Weights of a small transformer language model: 15.1M parameters.
Each number is 500 + 50 x the weight over its row's rms, rounded and kept within 0 to 999. Layers, rows and columns count from 0. Numbers have three digits each. The size before them is the row's rms in percent of the matrix's.

# layer 4 MLP up, 1280x320, rms 0.0974, rows 9-95, columns 0-79
103:564507437530397509520465471497494462559456481530575446460555520516482501462550519490504477453472474412479534373517469517481485514423457516503527526402481556546546546533564574572471486524515513583590498414599507555513533512464436540489460507
111:486502479513578591596457538483460589490488455540470505436517625576463540546537507479506560497492488491570419529495524552551438549571433449534528446518546477547493515526534405466489435511537478480443511480411553545597531402505478423526470595
100:556457509479399462401457460499458494504430457478509557551438467522439499380502487545533534555476509405596486446511423498470517594506438564597570481397504507515538518477487474504580594541500460519477484532427484460536453456395548457561563486
091:432446415476488434498454496528469494523494398562577530590436458453442567540547519479479468427501426498506513504462539520415519472452369469495501547437491516441510581495523439439500468470530541394521520422457475468490452476469477541458506548
089:473561486410462456401512562520479477496554347507511610459435445517525503487427571475454521567498431553446500388466470550501477492455531456522532501436457534470524488546525585449559482493486453527556545524475561508509472459435507580520475473
104:501511459456516531460436496508478464610550486554627475489606536552513448546529608608559457434527473496363496537489469477530387484493475477496535515496545542531463515501514537474553555576533607537554469573529466510522498574436508456497430494
082:491525542444630542578508415575572412436497544645523485447466477527494547513566510431441497502521409594517550548503454458476441545475544594499536596441426542441447477543581546434509537524528506485442497521503519486464499493468502574534449536
090:503563533562446496466485571535434545497445567557539410548505606469543506475454404548452575503493536526504483556489460510450537557497434483577494497522512463497463477544417538561470546536535467514514486506426504481563540556560459525429547530
095:549506501536474540568537582552500476433546574469358559583463483528443527528540469507516537525492443433413514564515534529524404546622525427431462546509484469449570614438436489471541525523581470450572560514493559533621540423449471508453451537
085:513526478413518464588509468483512430493489509467509492491459546518483495510477447448550571490537512526570498443540498454551438481559487635517554589455481491469448541451484501457495495481496434566531538427473533501441443506453535486505355589
095:498514549430481541536566457519588433612516621466439507488503463486534475580485506464460508494542479481481480525491629508463479485559533417622594436442559480590579564537503400533500572416631497553478580479489578465502494460475505520480515602
093:411461514493608485551605537503470525429533518577485558480556469526469455439486425454561538496480457516391489519445507477467563413503405503650468387512502492467489434455552452463499442444487453552561534527486501516580472562544462514539485559
111:434536462564415479463428589416437429486426585533502432560482543533552424530445494434541519406479478517473497464498420493492566509412476524539591421509536503530546501498430450531585511552511453464502492520395556548482507471490477416486423537
109:548575580457549548456471457515446437575533547446557505505488487495460491467510587585414561452497539462515511361475485480504555531487527491608488461495416468632508531483528566472504532553507558519512506446411484568574464419434456500557543485
102:427510489553442444481521513490446406548495523610526445508561613533521526502468498449471517521420430543481573496541473502496492571421488514539473481511466467415487429546474507523459531392454509468434478538494477445452382509447469444538419519
096:509516470583472555406489468522465484560449496419447481517466375510492442521484471559426463513546466521502381496498546457418443430528482494487523437412518562553538512542449567532448480449545532513584436592468524483519465520586598550558412612
102:499480449491484460492564453413480544458481474533447482533547552426494604493461563605492412544485495500518527471508493441431533579552581523496538596467445517551463528552401527556529400535431472537534481436431517585592482521481542483460414446
103:503672473572499495484459577498438490456432494550483503530555627454478543441422443543489525477544506435512532458469439519496513448516452461466511449422505552567462464510559440474538471482534525438468556469595435457543554437505512491499613483
087:470471456594471442511445530550463493600600527518503534532474470566490505506546482588442488472476485490489401500546498454504531517461487556458444498456517513537582577492428506494532459441586501526521476421460559595480511397533567503520514477
108:556464474531460471400526463508597573471526493550512540508421473388518484464470511433492571557595472558449457445641482543456466501534504537548537467531463481493601480417480466521544475540409572457483517437451528557576480532600507513522428486
108:446460461534644487454446523489516513484450430477539562435564479479418556511571497606525474581427544510514535512380380452540440482432443464528529592516468495504473526508488458476591564505526460554629508484559475528443583518485513495520440519
101:444512438540493398486486449517465516537503480479452589506464522571534495438452505375542548438486529503507479411465496461483450524439533419503560441557524404529446456539498416580472569481540452460481463556433541443462533425523495498465491476
098:529446488488509486549555522498526581513603477569536560518437439608590548539517500540465557479433486490416530471440453485485580511491451535467541459394589469480552489449474497504527527514513438571485526451445506494570470511483575530485493470
107:506662516554435479533528460530540394476524511418484536435434463554483497513500463537537431493496460496459461608516553550476478538563424461417542551559486529530468496439537527498460509456541451458543499488480510486485518466495532449485422383
108:580422447500564478546575532527374428392512593518575492564481441595426528559527421512502536476529577523467480541480498481427556492500445414544473476410502608469455612591463485500478562433532517468513475568443530554555494311539452553406510611
094:626427532501534516489479478495434540524487474464506487498529537451513542523484553441555522408496584487487488561489486514427440486495529446439465485435488514576469568540418473453497583492539541487600551452487488570484458466522545466507456566
086:430476563514468489588504435460418530413508551506470461550443487434466495516484507490537544490517487505484480457483517474425465472523495610537477416505529614545482556543598555503425505531508431517521550487503436580476590450546493429554422447
104:533543556480566381442495493461537538568571573497445520474484468479501540485574478563514563514544486421503569525535498530482418481513591495473592510497482542564513508517491547547414573446452555556450516514522567504531418457560467506551392428
110:479525493525516492573546517504475417554461549476509520547428498470523454527486501540491468535581532471576470467469565495572408468438552400499561501498582578559501568527427448554424527584473471500540434509517463441534521459552472506457417449
089:493570405539466532477468576473538526454531458527455563496526520490498417479564567466441540492425465536492586337472600551463509485449515523612653506466397511473472458635518501499609481429471559482569513558491502562429470471538490424563454383
098:460470517553463444504514438432493536540575535565514548629475481497512470569491503497451446522553509442464511540513546512642482509455432513563569541416467541467521523515537499427466528485500446504427487577487487552468540515582487462576462496
095:532488516588549469617530603541446530505426435450512490482479429542506462559439503439541513570562358558502473544486579499521516519512422576500559496568412606441454485430443447403539546330510492401526526466513429513472566496498491504360456411
102:470504528590515463515506550631405502491559401524465462512473543501536550552513486541515517577483527533662507542465567545487530544518510555581538511390543555557532473585514419424526546473535509517457480425553515439544511502498488462505571422
099:427436439531532414551447516601571477441525519554564556396473429512443553450564487408503495423463522547480501491561484525506491535584457505544437520434418493509514525566460485543462490473456509530501536467438459502457477478504510500483570483
120:477512527453512410492566527538500562460522473558545513550514504587411519594502557474551572474599434494512409510564479503464504446544492475471444460497405513419520447465516417449510525451458534492394454491458478482586464506424457537569495478
098:503506549467532460391567600534449586434486515599553459584427455492417416501432478487549420487575491523511516604410554490479557424500496550412489462436496460525553549592560537430634482479470539462474478406460504516539531514461575457536502342
098:482512536527446459479513527464503492517463417549538487490542494463532509465517532484506530517488495510505668455489423403562396431583424525577538524390471457541471489511492473531486497413493491505574479563502530516454517455421461505445463434
105:442508508517594517506468567514536442429494548578577478492529506482467508524542554472453489521535482493572497408478495436567477444514483521575492563484408539511517446593527503430501521539485519425448507494585496540502565411539581440470449450
090:486422476546492528509500423490461521532469463497474546415533545591549526476463505554497429511457376544568559453493505508507525503520443472571561532446551477483438484493389447481499444563495498470576500532423554558518497446517510495505503466
109:497517503496525487465425537496518461493459578543601478508583505536460378530466516546414447490489561481491471478484393519571478455562492481579550462475477413513496479508569512572600514466526575528477476507469491492475420598437452549422463508
096:543519454556538496500542608459539426398406482445442524477544414487503482625431414553504520429409460422502517533528452515479462485491591497563548556531521466455460557416497477490586469451529379484475501477468477504469467452526464524451401419
097:463527574514465514502558402474527532538401574584424489581613469479558494548490451637505566522479472497564558508476517406537449559489486542449409490439511536470554499509492501508425414472506460473610493568546510469421489439479418421484452508
106:415496472525627538462385543486475467456519584510518475509487491572498459442535466503537545490487484535508409514499567412455407566462489455514518437497536438497483439527514580463545479438445433569530540569501497551492485457521502523431472415
098:525530406518571406508453584510435423511480529550517486478514572423413474496443477567476485523523544479484558448445584480614495435536474523538541532368532517542479515432537508511554471485556422436471515493484460446429514632430514492507418479
095:503490483515514469432489464431436486432364503704546555464569516501573527488473509481512416448606396555535420452470559533474470521536519418494605562451538452517573454477491461485548469511473498545489540493474460502564439443534560529435439531
085:471544529478538504557492538511448540508471462552521416498408455464476436427460507474540497509484418501433617616511422497455520529531598437400502561476555511544440503463482520483519494597443535546527500440530479440449474484558440573439561445
102:426523454409467466436462485412456503505427501551485498477587466489535522517570552464502546586506427535488520511500430626493505584565454507445511556488476518482578513593531479592477535445415398501589496600451440493560440555547692483476420480
107:492555474530513413488533546549510459499452493576571524492510582588445540437547489555565510388544556515442415542537436495498501533528507553519534513414493566440496494539507475523449597394552498471574519429489495494549507430499515496494585649
109:470469524448478538573479492478477531536516512541458456526560489523569445545433585518519532493505536446418488427541527402487544499497444496456557506496492472468544463473540425580447565474457483489522456483502571534541500383545570462429482481
096:495470558429512437421492492452445523482520596482512500464514522522406480494459442502464500502543501417555581475468492548456506477500517570545569502473474545537450473484485436430513472517462502510490513501551557480559513461505502581468519533
092:431529482542541467527546596470416538539489413539478400556544447514525450510548429612593384536489555543545586435385457583458459348506501427551533548459492468461529516540490438493455502464415499476531510511405511434480530443482500624520528542
106:436617510501630490456522553512556529486505520553508407477547508473439523411504415485463419509571543428490462505477513503502511477515375559594489493496560481523386534518484510494471497583463426550552562497459530481463538396534506483564421554
105:478467459522414551542594594521544448498544426585484530575516519503455500524441483511520526484511398406511512519436534555474475486465499600469524452562467508540573550541573449460449490469457495526495435526479567443472574551498397436527510434
104:481476515526494437508462445465579470542463520519489470498553563456555503426525480444436532504505518536409490505536530496451476553512413452447442514555456497434555495458494512580476480435495577555503496506521548539494514472556545490535496497
100:467465615473501532462428482507563464543621530497431568571474452477473569445471553439407558508500499527513425558464462458491503530536558485545502484516504490574528481475511546489506514505421459486556445555436563479458529400438529449593491456
106:432497467508490585480430566497366506561438410505581517550516461463461553483554530539540489575534350431542467494538350538516486560540376456529450468385474551506470559472478597515497473507576544516521434508537398430501468460549470540451446473
090:496517487441478489527432495535463459532463444553499497550444490602491485495510412472533542485537551459512481526475500505519487464434595434472543545482408536488526520520451453477557502519465460520422544517589445448518482537476537523439547488
108:487538501441614378558545557537495462433489495522507585500523537485482518547605496507476427448503574512534581542498473585578413566400460520500487500562477467478528448551471531528493509425508549493448482555535535593488557499443475449528531484
103:479481497496613569450472442531547446469503555435464443527475455481467553476506514543511518519482455466460517496577549514412446463513470494519472524591492489457485477523433577442552485435390441462480562562536510439483595482500522544515480419
098:531435440472478517517520448470476445560609502574530523518459484482549503423544492532475606575491486444511539563424477511468432498432495445493548475478498541489526414472558468561451462457544535450591484498580537486395470425523525553479592497
096:425565485509500542540515458474409586604503424576471516557430591463498557468486381469442477488476497504548494462394468460499528450502516446443554467456488531589487503494502476427357553504494499479463422442511550427419451471468490493543504527
095:560554461537502528503558506479505568513497524537504496539543420643452541549515486464444484540575594555470532589484497509458547459499496479505512576504518476593523417466478635514500463532508459538569567432510584454461474539579595496461531523
111:614513503491434523565440434429507440485551507599493505449536480535507439470583535564507522511490497462396488523462567540426407468584501434481452552574394537425542524508507404454530533504521458536472490552591535471606487470499580492420400487
100:433521465494609481551418563531496462461446476435553497471597488435478499457537504432427575558459530526539464364382554435468498489491398518491475450456493453472467591524572404515465480409463395414473459502471507569419524465463541568489501518
104:534489487542566480553449443527507495493480627480506517551450570523550509494496530504489650500426519501490477545447544502468506552502488505469529571559444604502506557474538548436516502511500427487458455444574543518607495472545548531498555441
111:487488436477478500461433460483482532450471445511478482525543539539406470503587443586566569422535562563602587500581547469449422494423440435529478509513567576662564521463517436490488544508502578454455548560545463455439476498487520490532527517
098:481523524511479464502539534418529535562473624554490483483497506543587434576498576485586496558498543436521482523482510447451486466548462490542496555488479491518497504494392579507513456428478465562465500537460572522508468574475558485497551511
103:615485493488525405489445500536552475515518541511529607521486409582410539497494531541535533438524480572490517487439461535564500473594462567436571568531512554457452560511495500375477394546531544580478596520523517584438512494522384505465443493
097:561416458453568559447529545433476597486564522456543528510547524533447526524451494460441462569436500537398485478434516458478528565577508504526488510526490471466578489579586396546528492475510579530483540447491498547439571543499520530513467572
110:521561404440537451528540549492547477619414524482436448439571589562533453479417418594481503505468463476541480518471439357587470488518558528530612552467542510450560536402437502439484562473474496654511523467448483483588446560428540532558470506
099:575522543491564519493532448484541394424532484452513473515437510563401483510509516508467397466580444548506502499485623484482447476567572541626464557391596487485546477496619497597501476416519471595509460477525488545559509468541459529511433594
097:436482511491434533488447435472373502557362493471554413544520471496460596523459502483466451534487558494494517450546438500509566505478497420565502488485451479501515481486469463536442460506447581504510493531383551562508467542493477439554477500
092:525524495481522513464597620456529491442508534528448593490480524573471525427512470486455474432479564478482557482461564552456477435396426428492513504477442419506459513440486406495589526544458503608545445496464513533496470529500563466474406480
110:461531560470535456459526485446466519553490542492491403539516515597422476441487468455539413472475451454496431444430499566534565550504479537638474602477478519507435433499482410486441597562497529440508552554499546534510550446490491474434422471
097:526539456537432479389535549435455472529463556472471570510434492587403429588530447514561529489456514458399481427464529476339522492570509513561497544511514522517556502435447490438621543587545525445493570432576570562498446546549492524487497554
097:565508498459487483454437505501473388477481470472487503575507489507502487452489463497568496461566433521524450461576461525459423435436425535583506395475553499582471489539469356492430517470597541494516561485534526580498553479503563442428529457
106:468560422590526625545515496509444546566455484542467551463484525432482513436511463484536395476514477470468478476552518560551509426449518456564522508578555485550472546530544481495445451480515368550569544537417479526473454460486468476588509487
097:407588421540440528466539506417452488465427489469439471500503565531500511566505451461517524522552528512400494513573558479423425464482492422495543542565515554492527490502498441505512518459581476510452508580497551539543614532531525545548523429
097:580609434480477504509496508528483484530464501668401499395534507431521475440483503511526427474587507440548513503424439465613551482459584559426489527462441447494494493499550485528461497511460388460444445498598490404567496473558486448523423467
110:421505571540454432498484437583508514512520567461537488442472442544480520507440575543548514529488512539572491490527397435475573488509473379621463544597597476534402491596413515561361473495405435412485567492387437493539539422469470453573497448
104:555530462549517559461429533528535462471486524503470450539507486567443571474504511521522505487540507461528418417468487492505490516456574597448545502559516519534543542359488508513583484525498408564473474529498439478515460513483489457566600470
094:469498421470543433443582521520499593524471570511558550546567555466510492544460526451552524550487527583526576480562483545521506513486470499606586423384475583459481340525500467586417545520534533426421454503483464524525462520481499411398480467
086:542529487617484483536472476483503480467519553500516533619407534476524445453487466517463527509548444419457555501512512520529408539522498530408504484532547532454564570477535531399462506414478462490537358480502544421486529497520439520525440530
090:451464529511533318532518471531441533520443540411515546473401446502618452453476515481516533454446450453600557574555505498481467671497622474510514470464421507538508487563551399513451541466523568597553432569515521487517493524529377500608530415
083:499453545503476515446587453587612475509446535550489510506552491512452472546572464415508425553431514433566542442565511452558565410496494443522525536549508406391480495521513502583486421534482397489470502540516417561456582569454582476487435474
097:470548401585506408588442576514590534479408549439500461522509573501473489542552459526517512520511431474462402549541451445416540492528466440414513482574516610433462541438466560355595565485529528488481474579480447407572505532514471423505499402
098:515453465472546524571513509523490513489561533525500466475449475520511388455461535491480551621412512467407472564503491589417498473571478463530522512580424463444446502430448474529533540534439476427497444444437500557542518507496481539479522552
# layer 4 MLP down (transposed), 1280x320, rms 0.0886, rows 9-94, columns 0-79
097:440497455516485547382477463492607508455651517447482553594585535321430440415551478479471570436565511528531492443438502514451474476540481532490527459587473526514510512592426487422518605508481404521479443533477457517465455483548577443491499569
114:451516533429518529515429478535464576513495471469513462463466462460510526462520461538496464479422476397413497561516512479426539482502556524517475470411403472421532465596384535563509515522473409470499507540513595558539487535551513511577502578
091:560536578525504500503518448525379470517469556540520507574500472456579466476502506525509490468487513501507524442455503529609635495536491510463499527438490471470474491529482562531563491462463476498536461462444431457451497478470512454656490553
099:531474542458541512526424530548540492474503463584641457548481501466529512423524516529493496619539528481511431415520500444445503455436490486511577483521491515552551532469540632486519499475529496533597526473473545476464398520499603557510546542
093:466551480526555462501568475466498465456459380532464431576553546519471497486484502437411601486502500614488515523527455534463495438533540436429488473581473569543529570440544371477543452454453450473500471513504527476528456457557577548441569484
105:502496398494389465536569559387495511484511564443455500489473501544400439455498526521512500436541547549500503505504529475490509549495575445404421541528589453543516446491537576451474464511509525535390483486527434538525490432455438457516563401
091:511496528553448562469534505499500456472484526422397463394521509508418562421452608556531511531557531564473507559514507540523493555498462516533508561496505421443514551605456430447527456626454484477573545526486474466437546443465408556556506563
099:550448497508517451548437461582409433554498548576529531509358428580523515470539517485617531482489612427465564534480569556491500596486523456468527579430587418488538443584458447475536430445496505417532411439483513513495453537564479439511604452
102:419471543500538537510570545540440511490499536493481475483463384446598530484460449533516513536452489477523581551527436509489569508418489517497570538508560476573544411559472492581525482590536513448447504560438460406427521510509491584515467548
091:501500441472434535458539400435487434512623572491498477491519571477487528502483526452539487504486506598459543494512542472576473506356578444419520554447499561567447528543493417468440494524528536424551565516502541439492517544486516491513473512
111:531541497366560579451494493480498442465548621436507529466500459414502466439440530417471434420509515457472504475443495413448557496455440471458460496349548393525407455517483515539500552412472489488514590452555605470446538448519469505444404595
101:431530493458427447499552471507472513503501500430470429561498573563457547534596551573528565532543484545489498492515502541494443462456445580386465502437532481528483474522370391511529548504482479504548510491489480513419450460519600431458496468
111:498423532531541466456456534575485485456465538460453520542537562481566532426432556420457506484463420507538438465488507600421598521466477609524433500484506497508514530563477476493467557429509546469546485517447429429482460445450549412458550538
113:557435551496430542474479508491589506438524606482473508560580514493512458502575476484445611421538502544679417595478543476620492568561595522544463443437495428518479515467500554447551525504570521468478436381535440430550488527541494584578491523
090:469576529483586520547597524470477492508487496516445504480453362510460510513437437493451568506466443487509473548498456456429532605458574603500460485515563533502542533450382523381518506473559590509454549554498549548471551527446562462493471456
085:530534445396463490532409525457579452526583528516530591546444483536511504441557501486601466488552459489467646514432467489402460543456482563450566456510553455542551476471475480550507464527469552513505550518402516362546561446524523408513501528
105:442558527493492506414552538494551470548563491473632528537521584450422513418523419559560503551533524551501458511549588492569555533503512463509518500487529494504514569478499546498437465452464509541599488482505568501525570520508521542541477484
107:540469545564510513507542446397538412434459462576573563450453494498513471465534561481483519500484497472507492576484523509510444511532605410449498511459441477457608519505454509496464506521556455442574464485546513562538440454381500543486565571
101:504506578489460463391515544510509505604558521471410511461533522640546559481578523517450413523465518573446483496591500508501503527523535528540420507566429493498493587506451450481424511493474483540467530523474475525442528470508498490583483548
110:462519493519496539434558520515559459514508545457503572477518525460535438498614467507581486501488597575433450623526536492519573466461437534573477456510540515480504525561473471429528539576464521368526525494602400505516544480476538605420529525
113:507504552479534482387438419570545485575447533504593522476454500427494543479602538496511480488477479508481481478494534527516542518470466439466552463495529515543495466519456479475483462454553575501574508520500503359462514493573562472451523551
098:407431513472448446541524378433457519436521534550491506528556500513594459465533541510505436513470527413495437558376465509395467580599614547464501551508476482554377497521484509502535618441518427419466571485478470438554527532556421476450507471
104:488568538538500496493465443450487441409571479490486460592539540411493438517552515420618484557500459495444483605521439485572359505556424607433451477468495533521494499489502447411480509563455464541494546432460520553448537519530430486569393535
106:545574582495465473492497446484457566498481538411497450538513509467522508470483540516449522479399497451467495504524480542533562502561502471463500458560532534537471470535535498552458550486456512495521583402492537549431492515486444527493531487
098:549468433443495514566506438519501402500506444598490475512490537429476537539596485513488551588565503477519363430560558475463530515393430454438452530468445493509416480509443547618481505492565512478480508539424537484472546488492526441470431562
093:553424506518519502485522529578520518497519534539472491568595568456476400449514504567539485552458525524487541601501424544523511558594569436496553456521582462531444567465470423474529437498511499564448513529550554495562448450565470592508454475
090:577476521551511521438459437437584452545535536449519480544484532422448573565492568506489486461497464566496368362530467579504515511439470534486539490462433605446511506502406451521460407430481473409574431492398452526516468462492591609538470459
098:463520449523557501461510502513533572558463521472592431492479497483559437486520470499566542460490470554485364528487553515500532479475528546530539452541521561488474523482537461510421483496475488487569527464528494551459508511575478503477426418
111:534537496452550445582466484419441514497551446388485463572437495466544431408502473541479525437602567495486471589501435507511455460470502430501420521559480481548505491534498491485430488452465513506479541525544502502428485473530435440492498525
094:531512550500500532414473524485449449439415493501478579409573463480577520468640509589553489443468537633435414421429439546483503559516555525555491490487503490506485500467524409458560504494453499443475474488541475459572486514600513503520492476
094:503438538491511427591541510581422463491528511483484410514505518537499499439569525452472526562519594510550474537442484502588488423430540438524433557554438522507444513444544460426495523439507557424442547523381503488452428569516534491472489456
108:478508589549463516506454570414424542465428490483534455425517460496559463506531456410527442536560478547425403486515498556503543527588498448545429476553427484573418557507521463473466532455484416450600537516570524562457590565529478474438500453
092:442542552457513547477420476427515505481513451523510538458546475477550540462527493539491554570537522446485514461551508558472465517528500576480406523407537539567546437540519529508544536566541460399488538496480550441483464545558418469539513487
090:532561600453447529514490418451523438449420500490489500426457487506443513496471553420483552480534407451512472456519480493483519524487461404416445431488469603525332437507461504478460463467483542560499514470546491517409501479400488514494500561
089:506573596526479439485553497462410508369448569544557479442600513548462530461469508570571445537558385545493384475557445436537542441520558553530547531513593435436549437537518505551526455539544378506491427517582468528539581508437557455475518498
104:473636564419525521497566590395575381500499521531438502576547617504552424453569572556514506424523464466562449538489414494504529516486511474462585503587445514496471445515504535492520414448515575498543559435550505503584473442478519543500499483
104:476451472523492553469472441372488477573609443454425486493422459543451616525522527509423478510411540686502522459502435431513522462500504554506610444495427541520487405494443436452463609485504586404521505585473574490515516541397502547608539509
111:532444505458538431434527514528586442464530520565460441379521587432402568509526503505470498539522451465612406463540520524505523589512471473525476477454518437509609445529527459461439533417517510530481481456436461465461583508459431526463523494
086:487517516385517515498487566486618536520537486511590543488487343553490540455468463451458534564610520551428422474526507538476491446522514489479408609543500453482499426514550529498444445464507490484453545546588543499511510446519454522425538458
099:585518592487553459518499467530416477614427540543490490513474551487543462453475379457503552513507418540502406376460494531607614498499470561441445497553530536510457462444429544548538503460472498463416426532518493534489440512506427535424547513
100:535439511545512514486519565447400457486446561352424536420499426538523549544449535535458520525440541507459521445444483538507492413499500547527520509495481464505494452608562471463450535459470439428432500527555503468548521454480533521393476506
093:507515522477486529535404406453491446531467535501384528488521499414478522530526512556465473508537468474483475484448592546415472469538409509469552458459537455509529555517469431388526561535401512533575531535510544400593481449477546526543429458
086:437537512497526541460613513482518414459520485493527524474517455544513539573543531450502531536471552459554527509465528492531620468572536515441509566532494466471533523435415514436501481558433509484526616468506455511504603450473580447458412474
090:552436453484486480471545488512545503500472517558495571324508557547431443534457483522524457497483515421451539572485510548515506435489487540422518429559427491527436603399509537574459560485500508463504452528437486488385455511487608386480520519
097:552500400465369510449549563520549515526430539544449554520530481542500482525541537460531505462489519568487427408589426528486523567464565488504540552451467463441539418529359480523443415523481512483431520398603522464564505492466468590548427543
085:540456472395472482479593515464475455441436476393418464463446502492539513489570654509498464573434536614462490477528532532592501431629473559491430443511429428496497486505508444461478483489449522444511498579570589509576503573538451491483535507
104:540529509510597491612433519387516494562504560513522436550488522497443580528572477641554578473525455526429485594433442543531582439604478532585533531452476464421524556459515452532574428513424475432512549546416574549512459510505455568472475595
098:510445554516516465430480509560554361404547515506518522628482473352553593398547608498512546501616538517464520587473467411454466479576533539490583470529527541456481533528505418506487512368487510462436457483460488448484507417468468496568545551
094:565438457468527442490457499599491478482537504527475531617503512516538441535531529449500526487500512598479434422501546443541442473491448524528530497402525564443551488568497421448520468484432433553492501450589458501497600481551505572498496541
097:558550495602474479464464496459480490421530511471477521614523505521522465599571494508441490534542540561531453496482526513391559559560384494562425576486510495559532477469514497492574507507611478428465440500452410517459506459460451507456512549
093:439556536509425481472474428488552421462563479479554424478521524477460536476516536531566515609466517562503558558490482546563478519566514463432476524584538495585409618453494393526564510497588537526510497459549480466560517473528587570585532496
111:440551598540510361483479481445479519517491431459558500485487439554534503476474602508482589435596444441485458470493492506496540528539471540464574474525492476471500519511559535514527550509557501565567458416568563434501553546469575452468463524
104:502499426446413504594522530516439401525517516460475383558418599393491445481565520493488489490446600455503533469509520508475550474504459539455586502564554526435573575466538478466499502478487526449493475541527605513531484504493513413487527567
103:616433503416481507571506534458524467519482487453562436520527600444591519493592588502492566511588587600485446595516459500577419487518497439446419421570557485435504461485507492492465501448494564465583511471569543407511499505617458532548507562
100:557488456507428476534545470511455516532550478496522478567524483497500575464412449496578429524492445535508480523503504588450419514465472539457522391466502435545565609586497489432493531487476528467601500542579631399509506544511479485522438450
102:431512481512475503539512453588441483521482550447556509567528502520495567574373525480464499549419420513557522537455450585417526556454542467550481526555381445497509532583474571534476481518546505479539475558531451455408439550482447472488428527
090:471520531491497566491474513443529491562510523469467496460560558524557587502481490475539487520484561504480479481501483524485450456440472481530483523523565590474581557461511473384422521542431490530486520530458519491530510530452454434528514495
103:547489448584563513571518523527575491488379452494511452437494455424481473452563392529460467513495478529497558488402523459547482525544480467497492465509481490520424407494486559569517550467458414443522455536485547549490470454545448565486534552
105:471491441396565568402442553439531463560474487458531485497472424385485499477547460459413435550517545509463484508495436524464443520444458547561490434432483413430447473496455518563523490528403517491501444545487522412529520447505372438365399572
104:515437576408542507429540590461427543586517481526516535515588464481502494453478442433503510484369468409493471448529539525510475503514568402506525476494520525490454489557614556574509540497477477592506531542520618597524459434554445550505469500
090:478450456592430473488519410580438514501411474559532515448661518425536531395527542493550547584550472537478480578485526474401543488565552512523492488450524495595520540491486496543449560494487517453440494445551489486529510434430548446507481516
095:492521462466516678466555495575480565423569524568500510443488477473481485585563519474506504498429553570556524513441570558468531415403493513476444523611475554525538546654556562489433470446515491426542514502502492550451539517574427509522528433
101:520493438508490555484489367481471543601514519422540477519533474476541467476530575487481418438424453490432512521481590463522461410530458434465467428546517504547582567516443605519514492389439443458457478481490465582457451477505553475444514467
101:569560504415525543468453561487524403475551539552508561488459607474414518513551458514544612511475493459483422492567575536530578536424417482523477517493511470564572441487446543518512456447474527548370448456604483420466509427526430533425485552
112:409526514575416529538529513472458535435534487433538512449474468518541506499479523495495470464516476470565516585460499451478570583463530567461509504563434355502524549526495512511457495504492430487540448556513445488495514512497507585480569406
103:566527455515533437440495599465485565487481446497562576446571445510525489517556431560510453504455483462555521480497551557441515416448471464561566425556507480472509390501499480496495611528608548478570461462614449524456480441457536621509548546
089:525526491460480413457603453422403540514510615540486506502495433473566510571457457424521577485535466517527507608524507529453541559567504467499510504589496471443477529557472536437491481511532480444466568469492533547370449536552542432530438537
101:518522514496566475469433557510431520479494575519426481505505510400444457469448470570519515454496542479501517529541500486546497509532584423530583474511585581452504520459524459473494511530523544445461520410488454482537488419578467600539438569
103:514467521521619510454535506502526559492560455381497499518553547450515528513546628583592491533461595628451463592499460499492409486500488437492408509536496558520480509428545471483509517438485592535514440466441578472496533561535482551559521487
106:498546500444513484588538519506516369561485439430570484605543462567517506515513525530466626491490513524511468428468423439434459562443468524551489514437542537495463403452644496458464453425479413426485489388489491507521482539576568526529433493
105:519518528458464570512528475592584411463464445497476403537533468422465439517538613403553488496507462527482421555445520555521494604486552465546532588455425434595508515502482542438524498481523506493584494523507534425475487495498555545477478470
104:475470468473429536553463499492587399524508479427513543539476462428507427483547552535538444476397561421499533407496546528556455461494463554501510434417493554501505370511495444465523457404492490511543494532431541485578487485555590525500507548
092:545456509421532646405511523513553436511484465423462537334620555521534590449484584556466512483566527415572486590555557553538476517541484520474539510562498403520498353505547529475512508441484594531536471452387511529534519496607536477456371553
103:546565496541509495461420523497488445550578577484405512495580531441597511426488450492502459477549337580505472525494436452518515532484432545508495564576500527492522560581452503506540536413528579390508522536530514506464538403516530509466445562
093:522574425502429642526519479502407528471543469478478487438462496592542567418501496496460467556423519476536514518583516461584594498461521511446433591561448441527420557486490534588487523504540546436511507459488544563485543500487439512438412510
103:483441526566399430492543554617448493486478434522479503518504533460533508456457505505527454465530483475446549466462556563524438513512506561554457533513534496585468526452460456468475530598392439392467581542570529452514466605387569587430496478
110:446540515507590425487491565545543463434458494508543493500548570476578440480466523417515566548452511498490424477424503475564506438444434434510447530531532528402464515505528514394553484449536472525518553450493533530603561521529464523509483566
105:488496528585490522496481486572544475444496509500498485429514474454514509539495603516458509501495514598443495500506450579511551421492510534484574534458532476481440494414474438510509539534554506469584582493552534518494541410502432565542426412
086:561529544438510520452489465463423598473488492587480472476464429523425376526550548505411525524542538535486549530525461508536492467595540590490508426496517582512479537542458619534574583433507553399626499446431521529569467495467492476491432502
104:485464434549410428548514545352443499472519453516482419529584561498520532581412459487568487506478560431519593604472425454421607526515530509408424473497551465495451475509383522451503517548535444499535448551421494461537519473572487450484471388
110:485453459419481464509507506472590422467468396560483537566471482482405483459485520552452475479450629612485410496439514427447503458454538577578456517463528502562536442489502498479529547438410582481501536465557502521498511556464560473454525549
084:496458515506470476500527501495409522496463491504565533514464471523546537525483482461497516568379541600497558471500367501533405501528563558505410526494561488482430532403476492473531546433643515451563485502527494507535476510461456486444517418
093:517523442510605425517431413535479570505578409428546454545507452514433480480495437433467461541559531463476535443495490529554511583433536506594400533537571450605532530648461514516488523523523500569530519449465471494572503486529445589517503448
096:612527538478525564610572520476499437475469538493586534635532502429549536482494556460440476497497465463558459500556565456433530591536454453499543444419554488547564497494571498519473477446522587437489449574409527465458501450499461494573461535
082:492499487550488508502431509524494562530539502425499562446557567527443488476548527458512596521512517448471445605546472596515500582438530506450444462567525556580459485481522546436490591527476512494505508452471450586432480484530449479518564489
100:454463525482487484450441524511487447483587408475476516455526522455523524532613483509568490544547467477440520493546569527413496536543454536500439477470423491510501532532480452486556527484539500519484683481556460425445521473453395449650513436